From a checkpoint of a small transformer trained on Wikipedia: no biases in attention or MLP, 12103 steps.
Each number is 128 + 24 x the weight over the matrix's rms, rounded and kept within 0 to 255. Layers, rows and columns count from 0. Numbers have three digits each.

# layer 12 MLP down (transposed), 768x192, rms 0.111, rows 415-486, columns 128-191
104136128108145108175124088137178119109161094150139148112140141126144184118135150118137145073137132151158133130116148126117141096107139122143149120124097088144142100107124119142119127173096120
086131111126155110127118155174122156151160116152152127165121154147090119121169133121145098086103132154125148130115126098107120154116130127150131097095128118163160126149127109119144095133152112
143132102135111142159105156132121105124147101109139100149122118159133191086124130106131114138075135160105119141155123169093147135105129103141082154127145084147141142127122115084113136173126143
126120137109089174152118150123158104103117134102180117157128127180141147151112126112072143115144090097125114125117139137163142126127153114110108095163141167067177127146153150178163100123172128
131120122080164096119139134113121132139137146145100107063101156113117140078128123141136127084165138155160117112116169091108125156170119162102137139177103141169154095147144093136168141158125132
114137105135110159109148139091062091115103106069125114174101182138114132099138091108116134149115165119098146133128125146142146128152134119132106144118137084160167120137156123103150149118116119
103118139124096109119127145105122131113141105149088084123146134145126123160109112141133127113159089159143102140140143126124146133139108113132087124149108122156144145115161123144108179159198105
138110150132105126163155096134095123153140117176119095112101122162114086131160150141167123161127137127144140112137105120111107143152082124111135094162134128124081164142132092118114135134101126
170154152157113147153150136142117130153126132115101154162128149164122054115152095151141151128137133141112138120115134101134151155105149165147097115124085083150101135175113087128149142124143153
121114142124123167155142126125143134097135098100111133135112127146122126135181119123153142141132169141122091140146147108091155126162110141133114147112105158128110117151153154177132117161135112
083108123139108147099105156150140081140151139121146152091124124159180122127132097115170156140149150148152129134100129142122120142123185127156172131139166157094110135074060141113124126108106151
123163100155139095159165128132102094128129145172175149200134110090127104104082120064158165106137086148142136140132111088105107103182121116173137126143095113122141078125135106126114153133106131
135145107152134130093085101120148133105152139142128149139103116163122145157137082122131146124133099139142136129144103128124099201162116165175136106138139184134111169107180099143120138182098143
139139095102138103132123141121144133150117128137129160186112145108159125147116095098122135122131157104097110098147127102122128149167084134158138127160145132084055117134154153102126084124123115
090102145119144077201104132110163117090139104147143125149131114141132131148135111141133134175148124129116102153094088120131160164100116139110091135110116126091129131140142118127164143104130127
111124124083142140099097139152171152105103106125096146110140162129138148110120082133112153084111078146140141131123126094096190130114121184125109112110141135168153131074138115120160138101097143
105162129161158140132120109117139153190131124146075169105112167125116144135126128128138139095114090138126117103120122122103121150119125140147142145146130104131103112115117124068155128121121095
099145123122103096130102117122123126141137136129103138105139119117147130140091140156167127087165080136125140108121099098165108103091149151116092117154100152106140165168133137169152108102136095
132152120115145104128149105118119082085107099166082098115126156128183099112159112091081094100155131117106170133143151148120117102130111115104113132160131127116129132148123128131130122102124119
099182109085150148141139087090115154133151145163115132132146121138156146100134114139166088096114146143081117111151141118111127156097149106107143116148101147118089101109087133155102152122101126
127162057146081096135129107120095151090111164154134143101103163100121131169141141098136155120131113154163134136133084151126145110146139129167113143125101133107142136142162127138113107119129095
091103119094149127136165105099104131124133161125144120098136133138094109141141136147109114137198120126125112179158163124132173126188125123100102159123138142131100076152178159130160164137126131
132122201122169141105106132145152146160124145127153138134137139145122131145119121116151129190136136069120138157125166111081095160145150137109118147140116117146100092138120093129142134131125171
088128117160129094158152123134119132137116148116112127143100125103115154162107148107156080130160073123130122143128120128158126161196133113100169138138127152107089131157102095161094115105112127
150107127132135154124139134135092123112111119121128157185169124067147145134176112162149140120088140142133137148114139132144122091188130098118148149126185102147075095086123110121124091119109135
113187129132118125114157107110104121130121140037127103108121145133096161176132133132142137110117128157066100169158093126181132110120098116116115154114090149156159147142149157086123175112126139
148116128107120114107144119139150146150145084119133166156095111149104116121146143151144116102100109114149098124111128124144123107125150119152080142116128184092146153122127121137127133128164135
118118175118133077144173093121136144116144107126133125071132125105118124155095144143131140148112140123080132190112149146141152109119144142124133099093125112146138128121131107118120110115143163
082155106163104126129122135139111142121092099145121060094152144108148140150175133117172141171167114164135125120137145154124099116128149163136115138150150088162127151138125141121110105173104093
093138121138143118113148119111155127125093086096156103123136139113100102130155123145144113147123116147125131106130132132125133120118161179109118163079168100120137146115106157099178129151118155
134135135142190114114113094133134154113114126135107092117129125138145166121164106147183161097075114102054093127167098165134144125122127157135148121123135097164128132166105159111146138154138111
142131132137120106155111136124194101116113102149100165149123098101116168119129142160188151106129109103150108154141147133189137163178119112128152105110139127095150102135086109124123133124124126
123119101160141159123151155138107139143155139140111087117123173136192117110140075137142117136106150137173105096127075107125149138144132152134091148142126112110088059134089120131109098154091105
119132137112131158147151120147157112106140107153145112095097120145157085116145086099116135157101138144143103111126154104076163117124118127129117147133122141128169142106131129140108152125137152
165112146146130121125122157127113105089106106129174127101125122105088070118161136098078122154114136132132090129123095080130145101134144170143148115153139160142155104107096109156109158116145120
149128068166127127137144132122146129075151154117159169085116092094153107131096141126175141116143113144138129140128110170154139137139104193106120137083088129117110107089138120140124122130142121
091122121096111154176149121130140130153138138116108116130086111119143116078103082104111146091128151134150115134134091152177142134114140102148137137123102094118105143088091109116136136136136103
130125144129077116129122113129158132106159121116131148167121133104122129147117148097073071161140110130136140115115125124125093088083147126105126135122132092149094162201152115152155134103111145
076107130107151102125156151149145054124111078120130087202155144124109103083145121134150103170130155101102158141102164142123154146153110145188151157163103111149135150117106095133126128139128145
114117162088151148165143115100110105134148128108143134188141112103131146117130135121121091138160107169131096136082133114113135146136096092118094167154145161129137143138113151097161156153116135
119134164130122110107087107133147123107112153093140128159093127127129119174113126115095118147098127120156132096115125097123106100099150129118103122168158122091142157171160110125118179181143115
148174081098133169138093123113080080125117139143145148118106203146146089116118145138125174078130117126166118119123089134123113143115139134095146179129126097128132098156126152114148120136090134
115129085103099102124121079124164149119106146090135106145134115105162143135131112124122156140125142088141112146115159145161174143121104114124102126078079091109132110170162087152111129123129086
137130151109163160118138106128127142143111169141092131170126144120126160150174126148176131118114154182145098096143155141103157067146149102116132090143088129137165180121122142107150141140131135
166130098132130137106155120147090152094171098130108111130161099082104136128097128144106131145185154127140119132158118131142133106137090102134106095149134130141127100119129099112122116159128142
165118118162142157171140118150134142134126135096126088132125150093113136125093144123152145135206148148106131063123118093097135107104121115164146103110149113105091152115150085124156084140108102
142110123159140124121109128152065127130127124086137132095146125119097144127133114116127136166177169168121149076122127137160138147124126151119136157156129116137102131143139108127118160150105103
102134114126127133056141117138127142127145165115170128128112150130095122132126110124119076109131122136127117114128103082152105123176124080152088141144159136140152103105125110121095086159147145
123131095103085117097135119131112121146137137124123135071150102146090149156143106101112125159124130102109153148093152123130097159149091149111138155071127169169106112118111131112135146132160126
120136111144176128133091153090084151152146105148164127083116182107187106135110109160133112128144166145112149150144148135134128115119146143095105156168109098102130081139136140162185157132091109
139188139154164119150149146135145178126135146172112137115105100127104111135149124108130085142088173115147142129119094103085127134095126165147135084134139156116084145136069138118120125139110116
106146108096101106163089131135142179140125141156183113120128144091121109136130140134126149160128114127087121115150118174157151170124135156189087139131143118128131134098119128106140142125140131
093140130150155133163182140104115125165134118087110132144133119057138122117107109109152095129141124134153074128113125179137122133134140119127122089165125135107135128119179108141175130159106123
154146076114137099121140123156141126202082174111143125095135080118122114133132132100161139172113127171122142169152130115124121117126152090154137142124101131151128154127145080089137154140144147
132130107136102122144146110141126106135130091109151151183119164124131162094137121121147076136159133123116129114119107116163116074091139093108124151081111130087146119086114181122134093116121140
154128107143140144128143135117112165151119114161107114098138124118161118126133170150165144140099130139115126106118134144127118163100153112154121110134102176119160124144107122093115111127135149
149107145111141096108156142123121138136177111181138131115150145107121116158121149140080122112130140146140074068091161155119093088119109146122131121128162085181113140127089151096126150115098158
139122110113139122147138135118148156124144129121118106114138157150106102142108121162136125114154121053125150166105127121105110094166126154157138127097143163106146104123140166097101087106145171
122134105116176103141129132157127113129130127096104135124148119097102087096146137121119162155138134155183115157153201147129132137124108123092112136144137147108128106136140091139094123127144151
096134112137133119135125141141138163130137076112073128138120121116109123102113134137105147153109113123150133143171133098114133110111132144105112101104090141113110124103101185111129134192143121
142163154144134120134104072110149120133116145135114148109113118143174122105149120123082163170101102121115142132092124104080164095147127110127126177157117105148116118130166132104110127139142090
132104120157132098148142134133124107149143129135112144105149131134158153188092173119156109156123121171111127158125100128133110126125089097155110136131084109107134108096153136115113123129114127
143149149138137165176134153100122115115127144162162118137147114135158137165150114145155119140116146167122115176147073169123140125137117110127129149108151146112134118198140141143139129100123145
138070180178099112106130105107118128163112116132131136153124152135131132123153082114154129092119107131128145126170105120103126121106134129137100127118108130102155142102148096121142138112123144
130134084152116118106146100111142167150183106127124088096131179128132125148102105104136122070075134184116141135145112145124102099135163117118136142091110139097139146153090088137163134117145164
097162156096121149132151151138158108158122098118100126107158133113098101108108098110123090158116117148171140140094135141122102145157158074121117107167078109114155122109172102139101144167164107
136092167152133113110143118097172156105112133140114110137124118126089102072155133067106155140116144173160122119138109153163142122084128091091160130132095115151139077151104106130132161168136139
121156106118149132107138107114119159148135158120146130136101151139122149160161145145118118151138165132131154119126132173119150109098103105115118164143115096075119112119167136152123135177081120
070134115128125116129119107130113119072094134098128150149127090130098157183116083128103128147121125150116147141096112131119122146127163080141086152115125080095118147145111152111146138120139123
091155163112125137172144133157102122133102095132091133131087114135132117123100140129144121135127131126176131108116146119123161136095101170157100097145105131127161107164143084132182144128135126
145165101122128143154104130114102139088137113080139102163113111125126146114128088125121111139122130116136106147137121116122097127158122116131101131133120128096112103119100095118145137104121129
095146200124131112146115110098129149088096099105173111125138179093163061076140136099115099105121165157105155115144120085135135122198113134147150139069101139168142127178101108124142147157128117
# layer 12 MLP gate, 768x192, rms 0.21, rows 416-486, columns 128-191
112099106109136150128097156124129145134128099173133152157110118123110149120140150134138148138105080143175162102121168152100117119129127124119148086124119176128120140113127130141157094143155129
165148107132101127138126135185143128093137133106111115156067114139076159146097171101091124144119133179108114160112143181132137138170112156116150118137129098140117131153165145123100096082136111
142117118158139152149117114113045152117107133127091146099156106116103143095147135149166195156161103130150079135158134118109154065106122121104166164121153167155158156148174102140117136127085121
131102112119170121116098127109136120127156092133091109139084144086128092119128100146129131110097100168156128152145143125118133150151146144168118109196140149121130110115099150157122078157117127
129148122097116076115122119142114168126120116109117101117116107153112148119133113155132141128121149125147160108151098150173114118148130170144111169112121132086143117128128141130107134160103153
159081130115091133182131148139141092141153136131116184129124133117138074129139072155108124114135173138135114107120126124125132109125120144097104142132106089091119164198154124103156138167112127
128104109120112109144142124151142158095110146102143112106144094047118139124154088147109160113121148150165118155153133104166149091141091125133100098115136142162149136146122153101110149096146090
064135129080160124117129073090075129143117108179120113134120105138166163125128144169136146160100124105133145150159148143163121135144120136153139115140161114086105113132092175125158108120147120
146093157069111130167115090137145138065129129139128107107093159135122127106138103134105123158129158116147137115122159125113181111145119153107169097164140141100149149155164171110129092146164124
137127153161102096132144129129115129124134119120116111129127137140116139141070116080130128134125127112177147157156131127136098120132094124123119112138064102153122090104121111129123114127115092
139149160184138102141050117099189156098135088123129123108144140096151153147161100158096097145098102069135158161130120116093091105143116152147146132110117142094140034109122138101115120143152129
131133170112090150148158134121120162109137135110101138157147155115126140108149126101113158145117165138162095107129064154134115108123125134085133113153148088121096172164091152121153160131118128
150140118161136160096144148176167137137160107067116138109087096140131133151133135141110162128137125149181161148152162113126147168147123138135123143131118126140080139096135165147108115115147155
141098110131174127150150140108126135134131128106150154153110116098106135123140120105102125113160128145143159117127095132101158137102115148132139140144082145152118105108163139171168167163092136
122086142139146085083133140099128129133103131127128147111114126148159106120131100095108115155114116120123151110140114111135160141160149149096144074115110156120099089137134085087160109119190138
148144108121127140064154141093114104176133097118105175117130085133122086099145150149134114127144097132120148144111129146122131166160163152136143132125120114168127155137100109110116129156141152
106133134113108109170136122141124167114151157098161089119146101092130134149117138111113134122087148182129142139170091075132115102141120163129107105133112157155089065094090125110156110107129123
110067081154110121176126150119118091107128104141128121115107107139141114093148146125099136090151132159164118120137070139119140137178136111149101136107202182146159138122100149127147122183138097
130166106146125138140121091119125128099160106075102117185124100122135124120137117154078119162146128167106103086174137159170122157128112161067141142175113183132126115100124144121110146157129088
119102128104169132129121128109137121128127126118113131127149135128138081112114112147125101099141143127118114132122155136155100141106125144107136151119148152163115117109122110144120131133124151
171133108133126145124088112121081111130074131093103131091139138121107088110149139102125098109151113095172154125148106121121152107139131111090161142128133163142099157117157140158169106136159107
121111082158127121115139104164131122165104116158131133113107170141116124108132161144078118123144117155118151130151111135142109152139134122126144096135156159122115171116174138178185119136143125
151117092130133116135139078090118106179152166154122141118169105113101152104116108111163149134116124132121130124160137103120137130127119131130168082128095154137113165173126122104113112166118133
121114138173133119119103151150133072146177127085121116129091201180142157115141107148091083118072142152142102119144100137163123184142127151114124107123139145113142098134129155077144148154124112
092118113166158126129145099147105130138119096131118120160137123106164116087106206109083142132125144133153142141145121140122118145084114083103146149108085115126126130159093171124125148139086154
092115085149096079125112119127114126139120143154144156132101143127130155180150117143140154146108126107103144129109116139131152124134112101151137149110150118122124155168080108147121105106144141
153134141139113123149127101133114079117170105156121150149084091131115154169152117084138101109119129151119091116078127152078124100117113123136119108096106158133116128156121130109137144127128174
112134122129168115136154090088092169131140100113072093143122124091126126115145137144131142124156110125216114133102121123173155160115082114112110145098128137132125145102109159121147083143140164
149089117120150114129110138134113133178111185116162128128158131155101168114123131122095140134155161133143149131147145159118152140100097133118133141123119175133111149119141109131112130131095102
129132096118139113116139123090130136120102142108164166076122121111122150103159101132174144085118133126132136132125123145125161114109137147172129134092130099087136105151130113117146122124126114
099152150175123149129126111124080098120133148112123146084121114132111116146138082111154116117132138093157108131162143104132110163104121137146124094116090134171152106106121151163129118159171119
159136137141132147137128124139161119098130156090150089098162099155119121115110121096150102191081096151081119105130095138094150098140129180146100151101148159140149125133139104110135110170123147
131132166120140152133132171104152102109136165120108131146125149092100135089119102126137125147124132103159151110141145109133119165122140150098114122121138153114124133109094140167142105095124128
105154132121139115115107150158104122129173118115112113111130136127100142152116125162161130123118089142113138136162146123139153113125120116177135116139100083128133099168100135119136126113144164
123131080119140132090147104140144139134117127157137118120053106116141115138109105118164142120142101150144147102123134139116148143127111163130144115145112121142121085125113148170144108143087138
124139125098130099131121107151111100149149135070154124139134155073072128129140130093120140118096142122118152127122144103131141149133145109137106135121092162090127130119088084132112170090106113
158148127111134162193133127167163121098148122085124147114097060138080114153132129133117135147091131114104120126168151171123120084170137152105096083106097088125151103132098104120122157169152125
114130126110169121123121131158126117127148150111140146127141094086110133106117153152110141150094127116151109115161152124157132131144132072137100111137148163152088140112136122131119073128129127
128140153137157114162083128168109135111112146137131101100120136113153168124145117109159127095161134117122096128170132115129127130134119125165139100141110087099120117133138109131109153130146102
146120105112175108117133115094107102120111106083167141088130139117111177155179143140139144165146138078137124123116157109129138097101105131108137113144166099068121108131104092156130075123124110
102115138162105153123126086146141121105135129151150118129117121130165120131115143158172160110100133145117124130155139119128130135101107114141118146153125099102133152149143129121108131155130074
187154127124142125150139162125132160100158126112146084079140107093084127099140125155123134157117190129119140095141135147103080133198114163117142139145172149105176181073102158125132127144126099
136102129125110138167119124155151141102095134110155149131096077084128115129137130160185143133123117148143114083144101138152156135125079158140138112141125077112169155136101127125149132115137107
145151105099123121134137109115151154120092170130140172136146079130155131095121119170091117141149138130114160136106121130149123168143146138099117081158082132124177120116145136125102159144123107
149135108134161133125074072105112149192131112107167162129110128106124166115136146123088108155136088138125121168138116100137148101080110160095104122114094095118127149146095157119107113149098187
165105129174085085098149179083144145159113133131118121094135116113125138091144139101168165140146112154131128088156157149133126124093106116146111108150127119122130146100133153108115118114096124
173065140139113108162136176149134062149138094151127135134105155116121138109178093156076072134125137164135104100140171147107102148116115149104119149119128143145126141136124126112145160128113094
158134132146111081129133110116165133134125099124147194110137112155102107142107093149145114099141100140128166134140123111119164084133147103131112131130131102102133159115146109132125106124189137
146170119127123136104159141145121144171143098109094144112122110134109116127124094125138153119081123125147107139128115109120070130109134098117120105100172120108137142131087131065115123165148130
094153150169160133123144144124106069140161109111116108088142172131122142089093090141147105142118139167145146152149136117102177186122148122121130155135111134138103150072111124105138101135090135
134139108152125097151091079175101163091110150138085180150091132124163090126175088086091072163117121109130129147139108148142122131073140106124160118086121111128113171155112187119158169131122136
136083111104127112154143130135102165141143082149131121135131129152153135093133147125139148149091111103139108137106119138096142120177129160104160124104102091154123126124180123136114093124090116
110152096118138118164103126091132123138118112151145143156144137081065081144155135140141102158107089170138139074124111148156182126108124101112096101122120137116116144137117172180139154161118132
087110089114147142113122105097140109149133090152123138072138158145151150145151131188121093160131091146131097115149152125149108156152116130112122140125120130142138154148115160106135104142116115
150141106147143133174121110148108143151120150110139098145118109125122125105128137095131142134156128163131158125143110127135120100133104142167124129105132135124090139096113161092123122140126152
099137151122132134142107112113089158164103086190105125105088100118128150167169100177124124121118142093142160105105144154106128132103094135116136094116117179097141120135078101128121132113087139
104140132106120079167086166124162130117112177094132126123114147125111128150108151150143099102099155096124178130114102122173112153139125140124115175128105119108103118137145128118110102125132116
160106097112150093134129102081147165134101117154200107120132133163124105117156102151154151123149142145111163145145186147121100123102091066148130121096158101135154130163128112126162132133124123
136108108106102142136147145129089200142161107143158155081187137068132163099099133133130088134185161113120152156141124114108101162133103129125151162135103184135121073108149109076140098100122125
117114108113149122126112109119145123119156152134126117098125116124148162101163140127064159103162120170147170154110140112107152128116115119126122099118154124122118154123127148154134162127151113
096130095115151120113130119133123170138090149126145151138155148092148105094102166137120120118139097183100156132156098096101101111149131135160134149125105149135138121138127147061116145081128092
131131122091115154162114123143182085107144145090114119102119148139122151156135114127121152158160116122103124116137152124114120098084144066125177129107136162119125119114146154079104104130127096
127099113161128138101133133150147152112138139115117122109129100112106164134140168119161087166161139117104134191097125124103117110101129148121119109137132153143161149096150167143080135154155114
092143093158141150098089115129128112145156120120134150174089110171126152097114192086156121113110102110107147160171147122140155167091156098109167136117113128149089111110125139137148115130152121
152161161131131130117150126118142130150131156151148117144153091125106079167153108055113132126179117192131130142168130136116104153124093111125170119130137132150112138130135167126128111140157106
150111111085115122154078111117132147157119179117129120138158114139150185071128142124124147123114117130107136163143111073144156138096077133132179163135108135133153151115162121097107110129119121
112097155140133108115113093136120165135130119141117113135159127107115105120105144149130099148095126135120110111141122125125131112116094120108120099112134124111118130148079133118140140115125108
123112103134121120111109109152105129173145143125115178106122119116110120129111113164119113103173120102096149149155150139101085097121105124146125165120136123074108147147101137135069117081126135
162134140156097117077098102137095108194114152154079108113158138149127114079131165112132118125114139102127131183139139112140137137135103112154127105123094107117100154123146116123130142115143130
179108089138064145178144114145109162119121109129123138118110160161140144128174133139172103083112126096142142141155137124095163111105129160129143114124137146080137134079140161133118131098151102
132143179181115130166140155142099152122132176113115124106138141132122103112145174111073098090113120159115127120177177109133138126173104104165127140122138101125140132120117090159124115145126104
# layer 12 MLP up, 768x192, rms 0.232, rows 416-486, columns 128-191
122154049136112156147104123091122156139165130127115117115145134118145125126110138134132128135084106151124129150154130091142130138095140108129114138158065094153122178081144088137138101118130148
104098118112110116088112154101164140135104069153099151080168144119134116123122152128115127061114110108089104134098124131140120104154097123140156126114120112097171135123116123085142145166105155
116142137110132144142125168148136152124182103145117148120130163121145177146117144123123123101182144108089150142120127100129128168150115138113142118154121102133150074103124152135155089093130083
149157086124104156105081125122184130121115144136123141128092108170113089091123145135129147105109128147113121103148151153126142157126116119122128094139112125107126093094119082122115103138131195
127080136143121167155155147133151099107138159159129152140072166135100126149148152073137134138130146120136102098095128172123157154164096111151149137131115139119169121143125139161167126137136100
140163154156160144109115141108142138145129123098158106107108135141128133127122126135139123106133127092129101153102064123102137140102110155126129103132143112109159114148137128120118131106104104
087148120108145070138122120111108083167125084117130126163149138145113142149108091114129105108136134119142109128104119134120128096117144134136147093127117101129146147149156102117157128093116157
092125158137086124138118117141120090107156129153132131107113155158167141115112114125132133098138068127123174100145108105140122139113144101090115125092117091062149124092140119100164150124144154
119130143094115128114116110132136141142177158128106145119117112144120125129164114092111149120121089129130120126088142182124153113106155143116128094153131122111131145149118130102139149123153118
147129100183175097120105159154148077120112165116126191167118117131147110080189121134140112151124106137125115124122109168106127087091149144148103138134142100116110112137127149156107121150127114
135119111120124112158130103121118149121129091121165106168136125095117168117140096109060124144116085144118106171105104090102126115143114091140118167103138101153145060130119076115083187148152168
107133161124119163128118115141152162120141108137108060149110119137181108097107094162063117100107100086149099135122128130102147123143124137152120085132135112133112138109156108157175165136130117
115146160116143098161107126106119139120120098138142153128132077118170110102134175128084127086100148128094115137087119131107111098181119112080103118129186169098123129152110141127105164136094128
176159117132146120145151143124102111148104082110106152131130136116098127080142179104123113115107110168150189108162106095129123116126102117085163150158110139142100118119152106105102147146076128
142162149143123085103150135141163155105143122113131118136065155163106093137116117091077174088078138135129169122149091140130133131149138157142148144137134127143157132181142178117124109125152121
108105130160126103122111108081135140166115132086150105130150190137070087101159125140084116144120150128120108134122111138139138180110158113130097138090129149112132125120128096148103138095092096
128120143130139137153129109132160145154123130091107145112093133143152083146138096110109135126142133143151150090174114104118120131106124126100141158116165156112097137141142114143099117153143088
149141142110097156100153109181119114156135107143115134129114111088145155154127153129123109157081133080151122129128151147149094131125158167147083092151122112135125171152121159115127129096094119
155126140156131129145090107110107130116130095112113134147122139067147127135142105097110129132152127112117141146100109156125121119153120077132156144141165124101109146130154148111148183128098123
125115168135138123106110156143127093154145084149123090125145113133111108106115092133143110132147150119114126164090169135130136135137102133107110125129124099163107139111121135113114167139128159
178079106164176096143142132134132071115109135110140127132171146137098071105110129073084139116109134109103135122146110110152137133129124125122124154104138166137142093119128142143145113194134131
134129102105095144129140127123117131113122103173116112095138118126134185131102148124138143102106118198145172095128108129125133131133096068137138097112111153159110136095144122150098168114155148
113117152127131148099127116119084128139100136132089158131117144115158146116134127178134129121121144134154137140132095131170130130171108135146133102151140109155123101096136115165114151107099114
119131134133151169102132101150120139139134121100094137095131146151101139096128119093150117122093067130120098122102145116062137071160120144155083125130150120138156149109124148148147052138104122
115164164120109165128105129135148142115079133171188147079153170129098105124142121191116115068109130138120140135115099086140087134167188098169100074115158113140124129154151144126155086162108143
129160113138156131127153150142102144133125140183137103173126154123129113164139086115128141123172139175115171124136112132103127153138131142154110103122116116104140143088155112148119101117132126
159116114144107107139140110162117069145163133130156131129141087154121133139077137080170128128148120182131125121131138160102125114116137146138125104136096136128171151143113102132126127140129122
097166101127132152117128112152134145134165156139144121133175138123137135161142116107102131127146109080147100111135118139138141120122140104097055126128132187130147141131192136106191152112125124
157118102146110111132133120129149156178139131118105125139108132159112122085142138103145112124136120149142128148148127150121135119115151156118092113101130117055116130169163081145083129137130149
115154147118144107130093092148088150151191089132108150093154122136092128121119138113126116052128149103126075115109106113119112152124114141136183107117115141129115120095146111090137083095137165
121141114151129117136118176107147160138132156145155102138102087175133169110158138121141112136117097119158153176121139144093110127109139116135149112070141107136162130087108118133136101154105106
151137134115120133117145113154122126125116125114135096118122152082126129137144102111104095151104126141137153113111103105139172158145127101139053118096111158155123145148092173139139097147144116
099120105115136142097117120114091132104138161086127135114111141094133116110118092109107158128158124121202091107103147157124163120149134208145133106150107109123119097131160157124127093155152128
157083128066156147103103143132103135145134141145113097116154116124172145123109159145124112143115103081121143116143101125123147120176108126149122153085115110171114105156113153092136108123136134
128151105133140140156151109135132108099127103112134128169140106142147083188120147099125165184124115109091094100138106104098139152152147142126107103153131129148108132143126087104121089112122144
117130132144111081134147161095144114138146120104114131127135162089150135123160133132143119089150140114118137126104144110135120126122130097111098101096122174065102129078137113141086131154139171
162146093139118096119088151076124113125129120159147115142108115124165150152095152201136149137148126129109125112119115155144108150152138120155108132123107127122115121121127136123054093138169110
154092196163167129097160118158156087123144110142117154163072081100112141092092151106104134129129118104155105058149156134130122135158134121120123151167131117154134133139145116171139113092127138
141118123108146143136079103132098160140103071132133111105109146108152151142106101153158145115121103131127129134148162133115122175138120132143161126133156120140121132138099125152143137114135115
136101124140122074151152115121140182110165112101117133136117165164105123123095096140037116121155104139111168149132166094083100105120128124138127110105144114141128100093125102107106162148143111
143111158138170113105143097142111140119164168132152122126127167133096091183116173129145202150132098179101155150151122140121139108130127109117143136124110092142126096147139118139118125071136155
140123116136104131147164128094156144105112092127115079118158073143117130107116173085094113118154102124137123115121126134100094101120100082126132155102142130110130141122150146132110119103105140
114141108135188168128121123142078105121123145123064113123080107153171079142107079115118135135104135125133141123128159084109080134100159127081151142120124048142138156098106121072129166155098141
144099114169135121107096168127130116134107155173115131131108101132124137126124144167124106127140134136133166132131133100112128158170124121146125165112081122132114135112144124125127088114095140
136107142144135126099131095197146112172124211123185143131110104101094118120146153135115179144170121134161113109124166126122100140088148144157181117096105114087141153130118118157084118130148082
103154087118105120134151094117144155113123155135147103117108123147114146126099138151135134132133129099122130140187144148130098115126120121110127120104177128115125147100126132135099109109142132
140076101108157123128142095105080122122141107115127157137122163161121161084105137134150152090102102147145144113098149112177139139122159123149135162151129113130159135145115110139114093136113174
149107118119108114098105161125111098172114091111084133146124103094165123113137163143142168148092128134194140101126151132151158134085135167121080163153179153129131168135115132142130111136149139
163157104119196136128152158113091117119115137124160104081132155121141133184140132108130151167153101119114115080140149113119152115115129171132136183121115162160136104149131148136169114085114111
099187135105172117144102132110092113113145120151174131115174126120113176134146095121130095120108140179145126089146140139114127128143139148141096151152104145170139139154099130177108147141114144
119121107087109116125128136153149150153129137168159153171147144076140129111159098082090185139109133101116137124114167108160124165108125182164165123137173128130122132146124166110149164110130077
079115113134095159177168094135126137188140115120145147102102112133133135130124177102150101099156135126141167121084134099090160103087077098142105164104133121120145136182125129125098109116098163
095143129087145135125165172163103095085126114122074094121085084139112132142113154132128128129117152106117134122117112132104130099162105166082129123152156148147162090103137120150151117175118109
112108082159102155106115139167116131112123136121136132129117184140149130097148165131128109141128166141123111127111154088106097139108096110139139140125152132141138113185123149081100158128147148
111143155160140120162138119118122136118150125134136124124149115146147115118139136142149163129125136152156129110147146140136167128141150134152085092113115124147130144151113122174138122112132106
123159138165150107132141149137134113131129138096123114110128120132165123084073150145149132157130099154112138166153173077085161126100182106180059094134112103177124135122119144124134153110121111
133089138113123125108081145144145114094145189140128108127144136136159193151104154137127149139153157129098123175145134152137126133149141164189092132107152107180137102139091106138126132116185121
145115143143106110129115153169133108131149109159123094144132150111128127149099131171112113158139118135098136101067104101127110125151153109154147110144105130063172085098119155108121119122136131
137111140141053144127129131070119163117090089145170130115139137127155103139115136119129080098130183127129138120168091155113131136126124197077115122165138125113120124113116121134106138149127157
137147140130168128089112102183141153126098132099103121099061135106077104152115152079184145099148091142098125161134134081191141120093188117105121122153140131114119131129117126100142120138140163
125143108112115094127161115123139113139129166122099116112124139163130132163070161132099139123134142170139104166119115112105089125131074142110148149132079129137121124102162106140105139122148094
135152108163109122135133152134093138128108152107107136141097139117088107132136132121141145138149157121120162130130103167122156130161121130123049108138151133085125115122109178148132100122100097
120145142126162098110095138131096158176124128125094109147143134148133143142119136128126124132131096161137158159142143102132107107110120139138167119121106157148118125125096093152167149107126122
154148130095146101120106134130139140131117126132110114113143131124121113130110124127106176125115140113130114157074097076118159153148110117120111155109142109124101159154129120141125171137099082
130101145139150126138137135178136157161133131129118136138112122153104145115147132128089123111109137135109100126146111103082153111122119098154107118157136107165157182114101125141116150080102154
107144099132082141091169111154111122082126130101113131143130121148110113112148114083154121115112125117139100091141167173125146129133191130148128135129137138171169095134174124140135136145152127
104106074124103138132125109129123085110136135126139090170123150137117150099119151160109118127129123120096093145178133091104153116131133133132114136145140164115163117142160100093116130148118137
117090155148134116127120150074160130146158147121135151160096139132111116165108095163115124122119099140138130185122117114114151096085119117175132133114143112111142172140161111114090145106153143
122124099142141131125129135115109141076115139118102128115154119093126146135116135131137174130126120151188112134144112119086162091086137132122137138169135117141113146174135165056119151103108125
151107121086136109144145130114118137155136149150143142158117147133127100092147142129139100084124131111120119107170112130122111140113089120159142131141116137115125130162132141172112105154106145
124122121192117148105150104108131075119123144111110119094095115130152125117134093177199064149142117111119142165119172125148106103123121081137099122094134165128172145120094160133144169130130126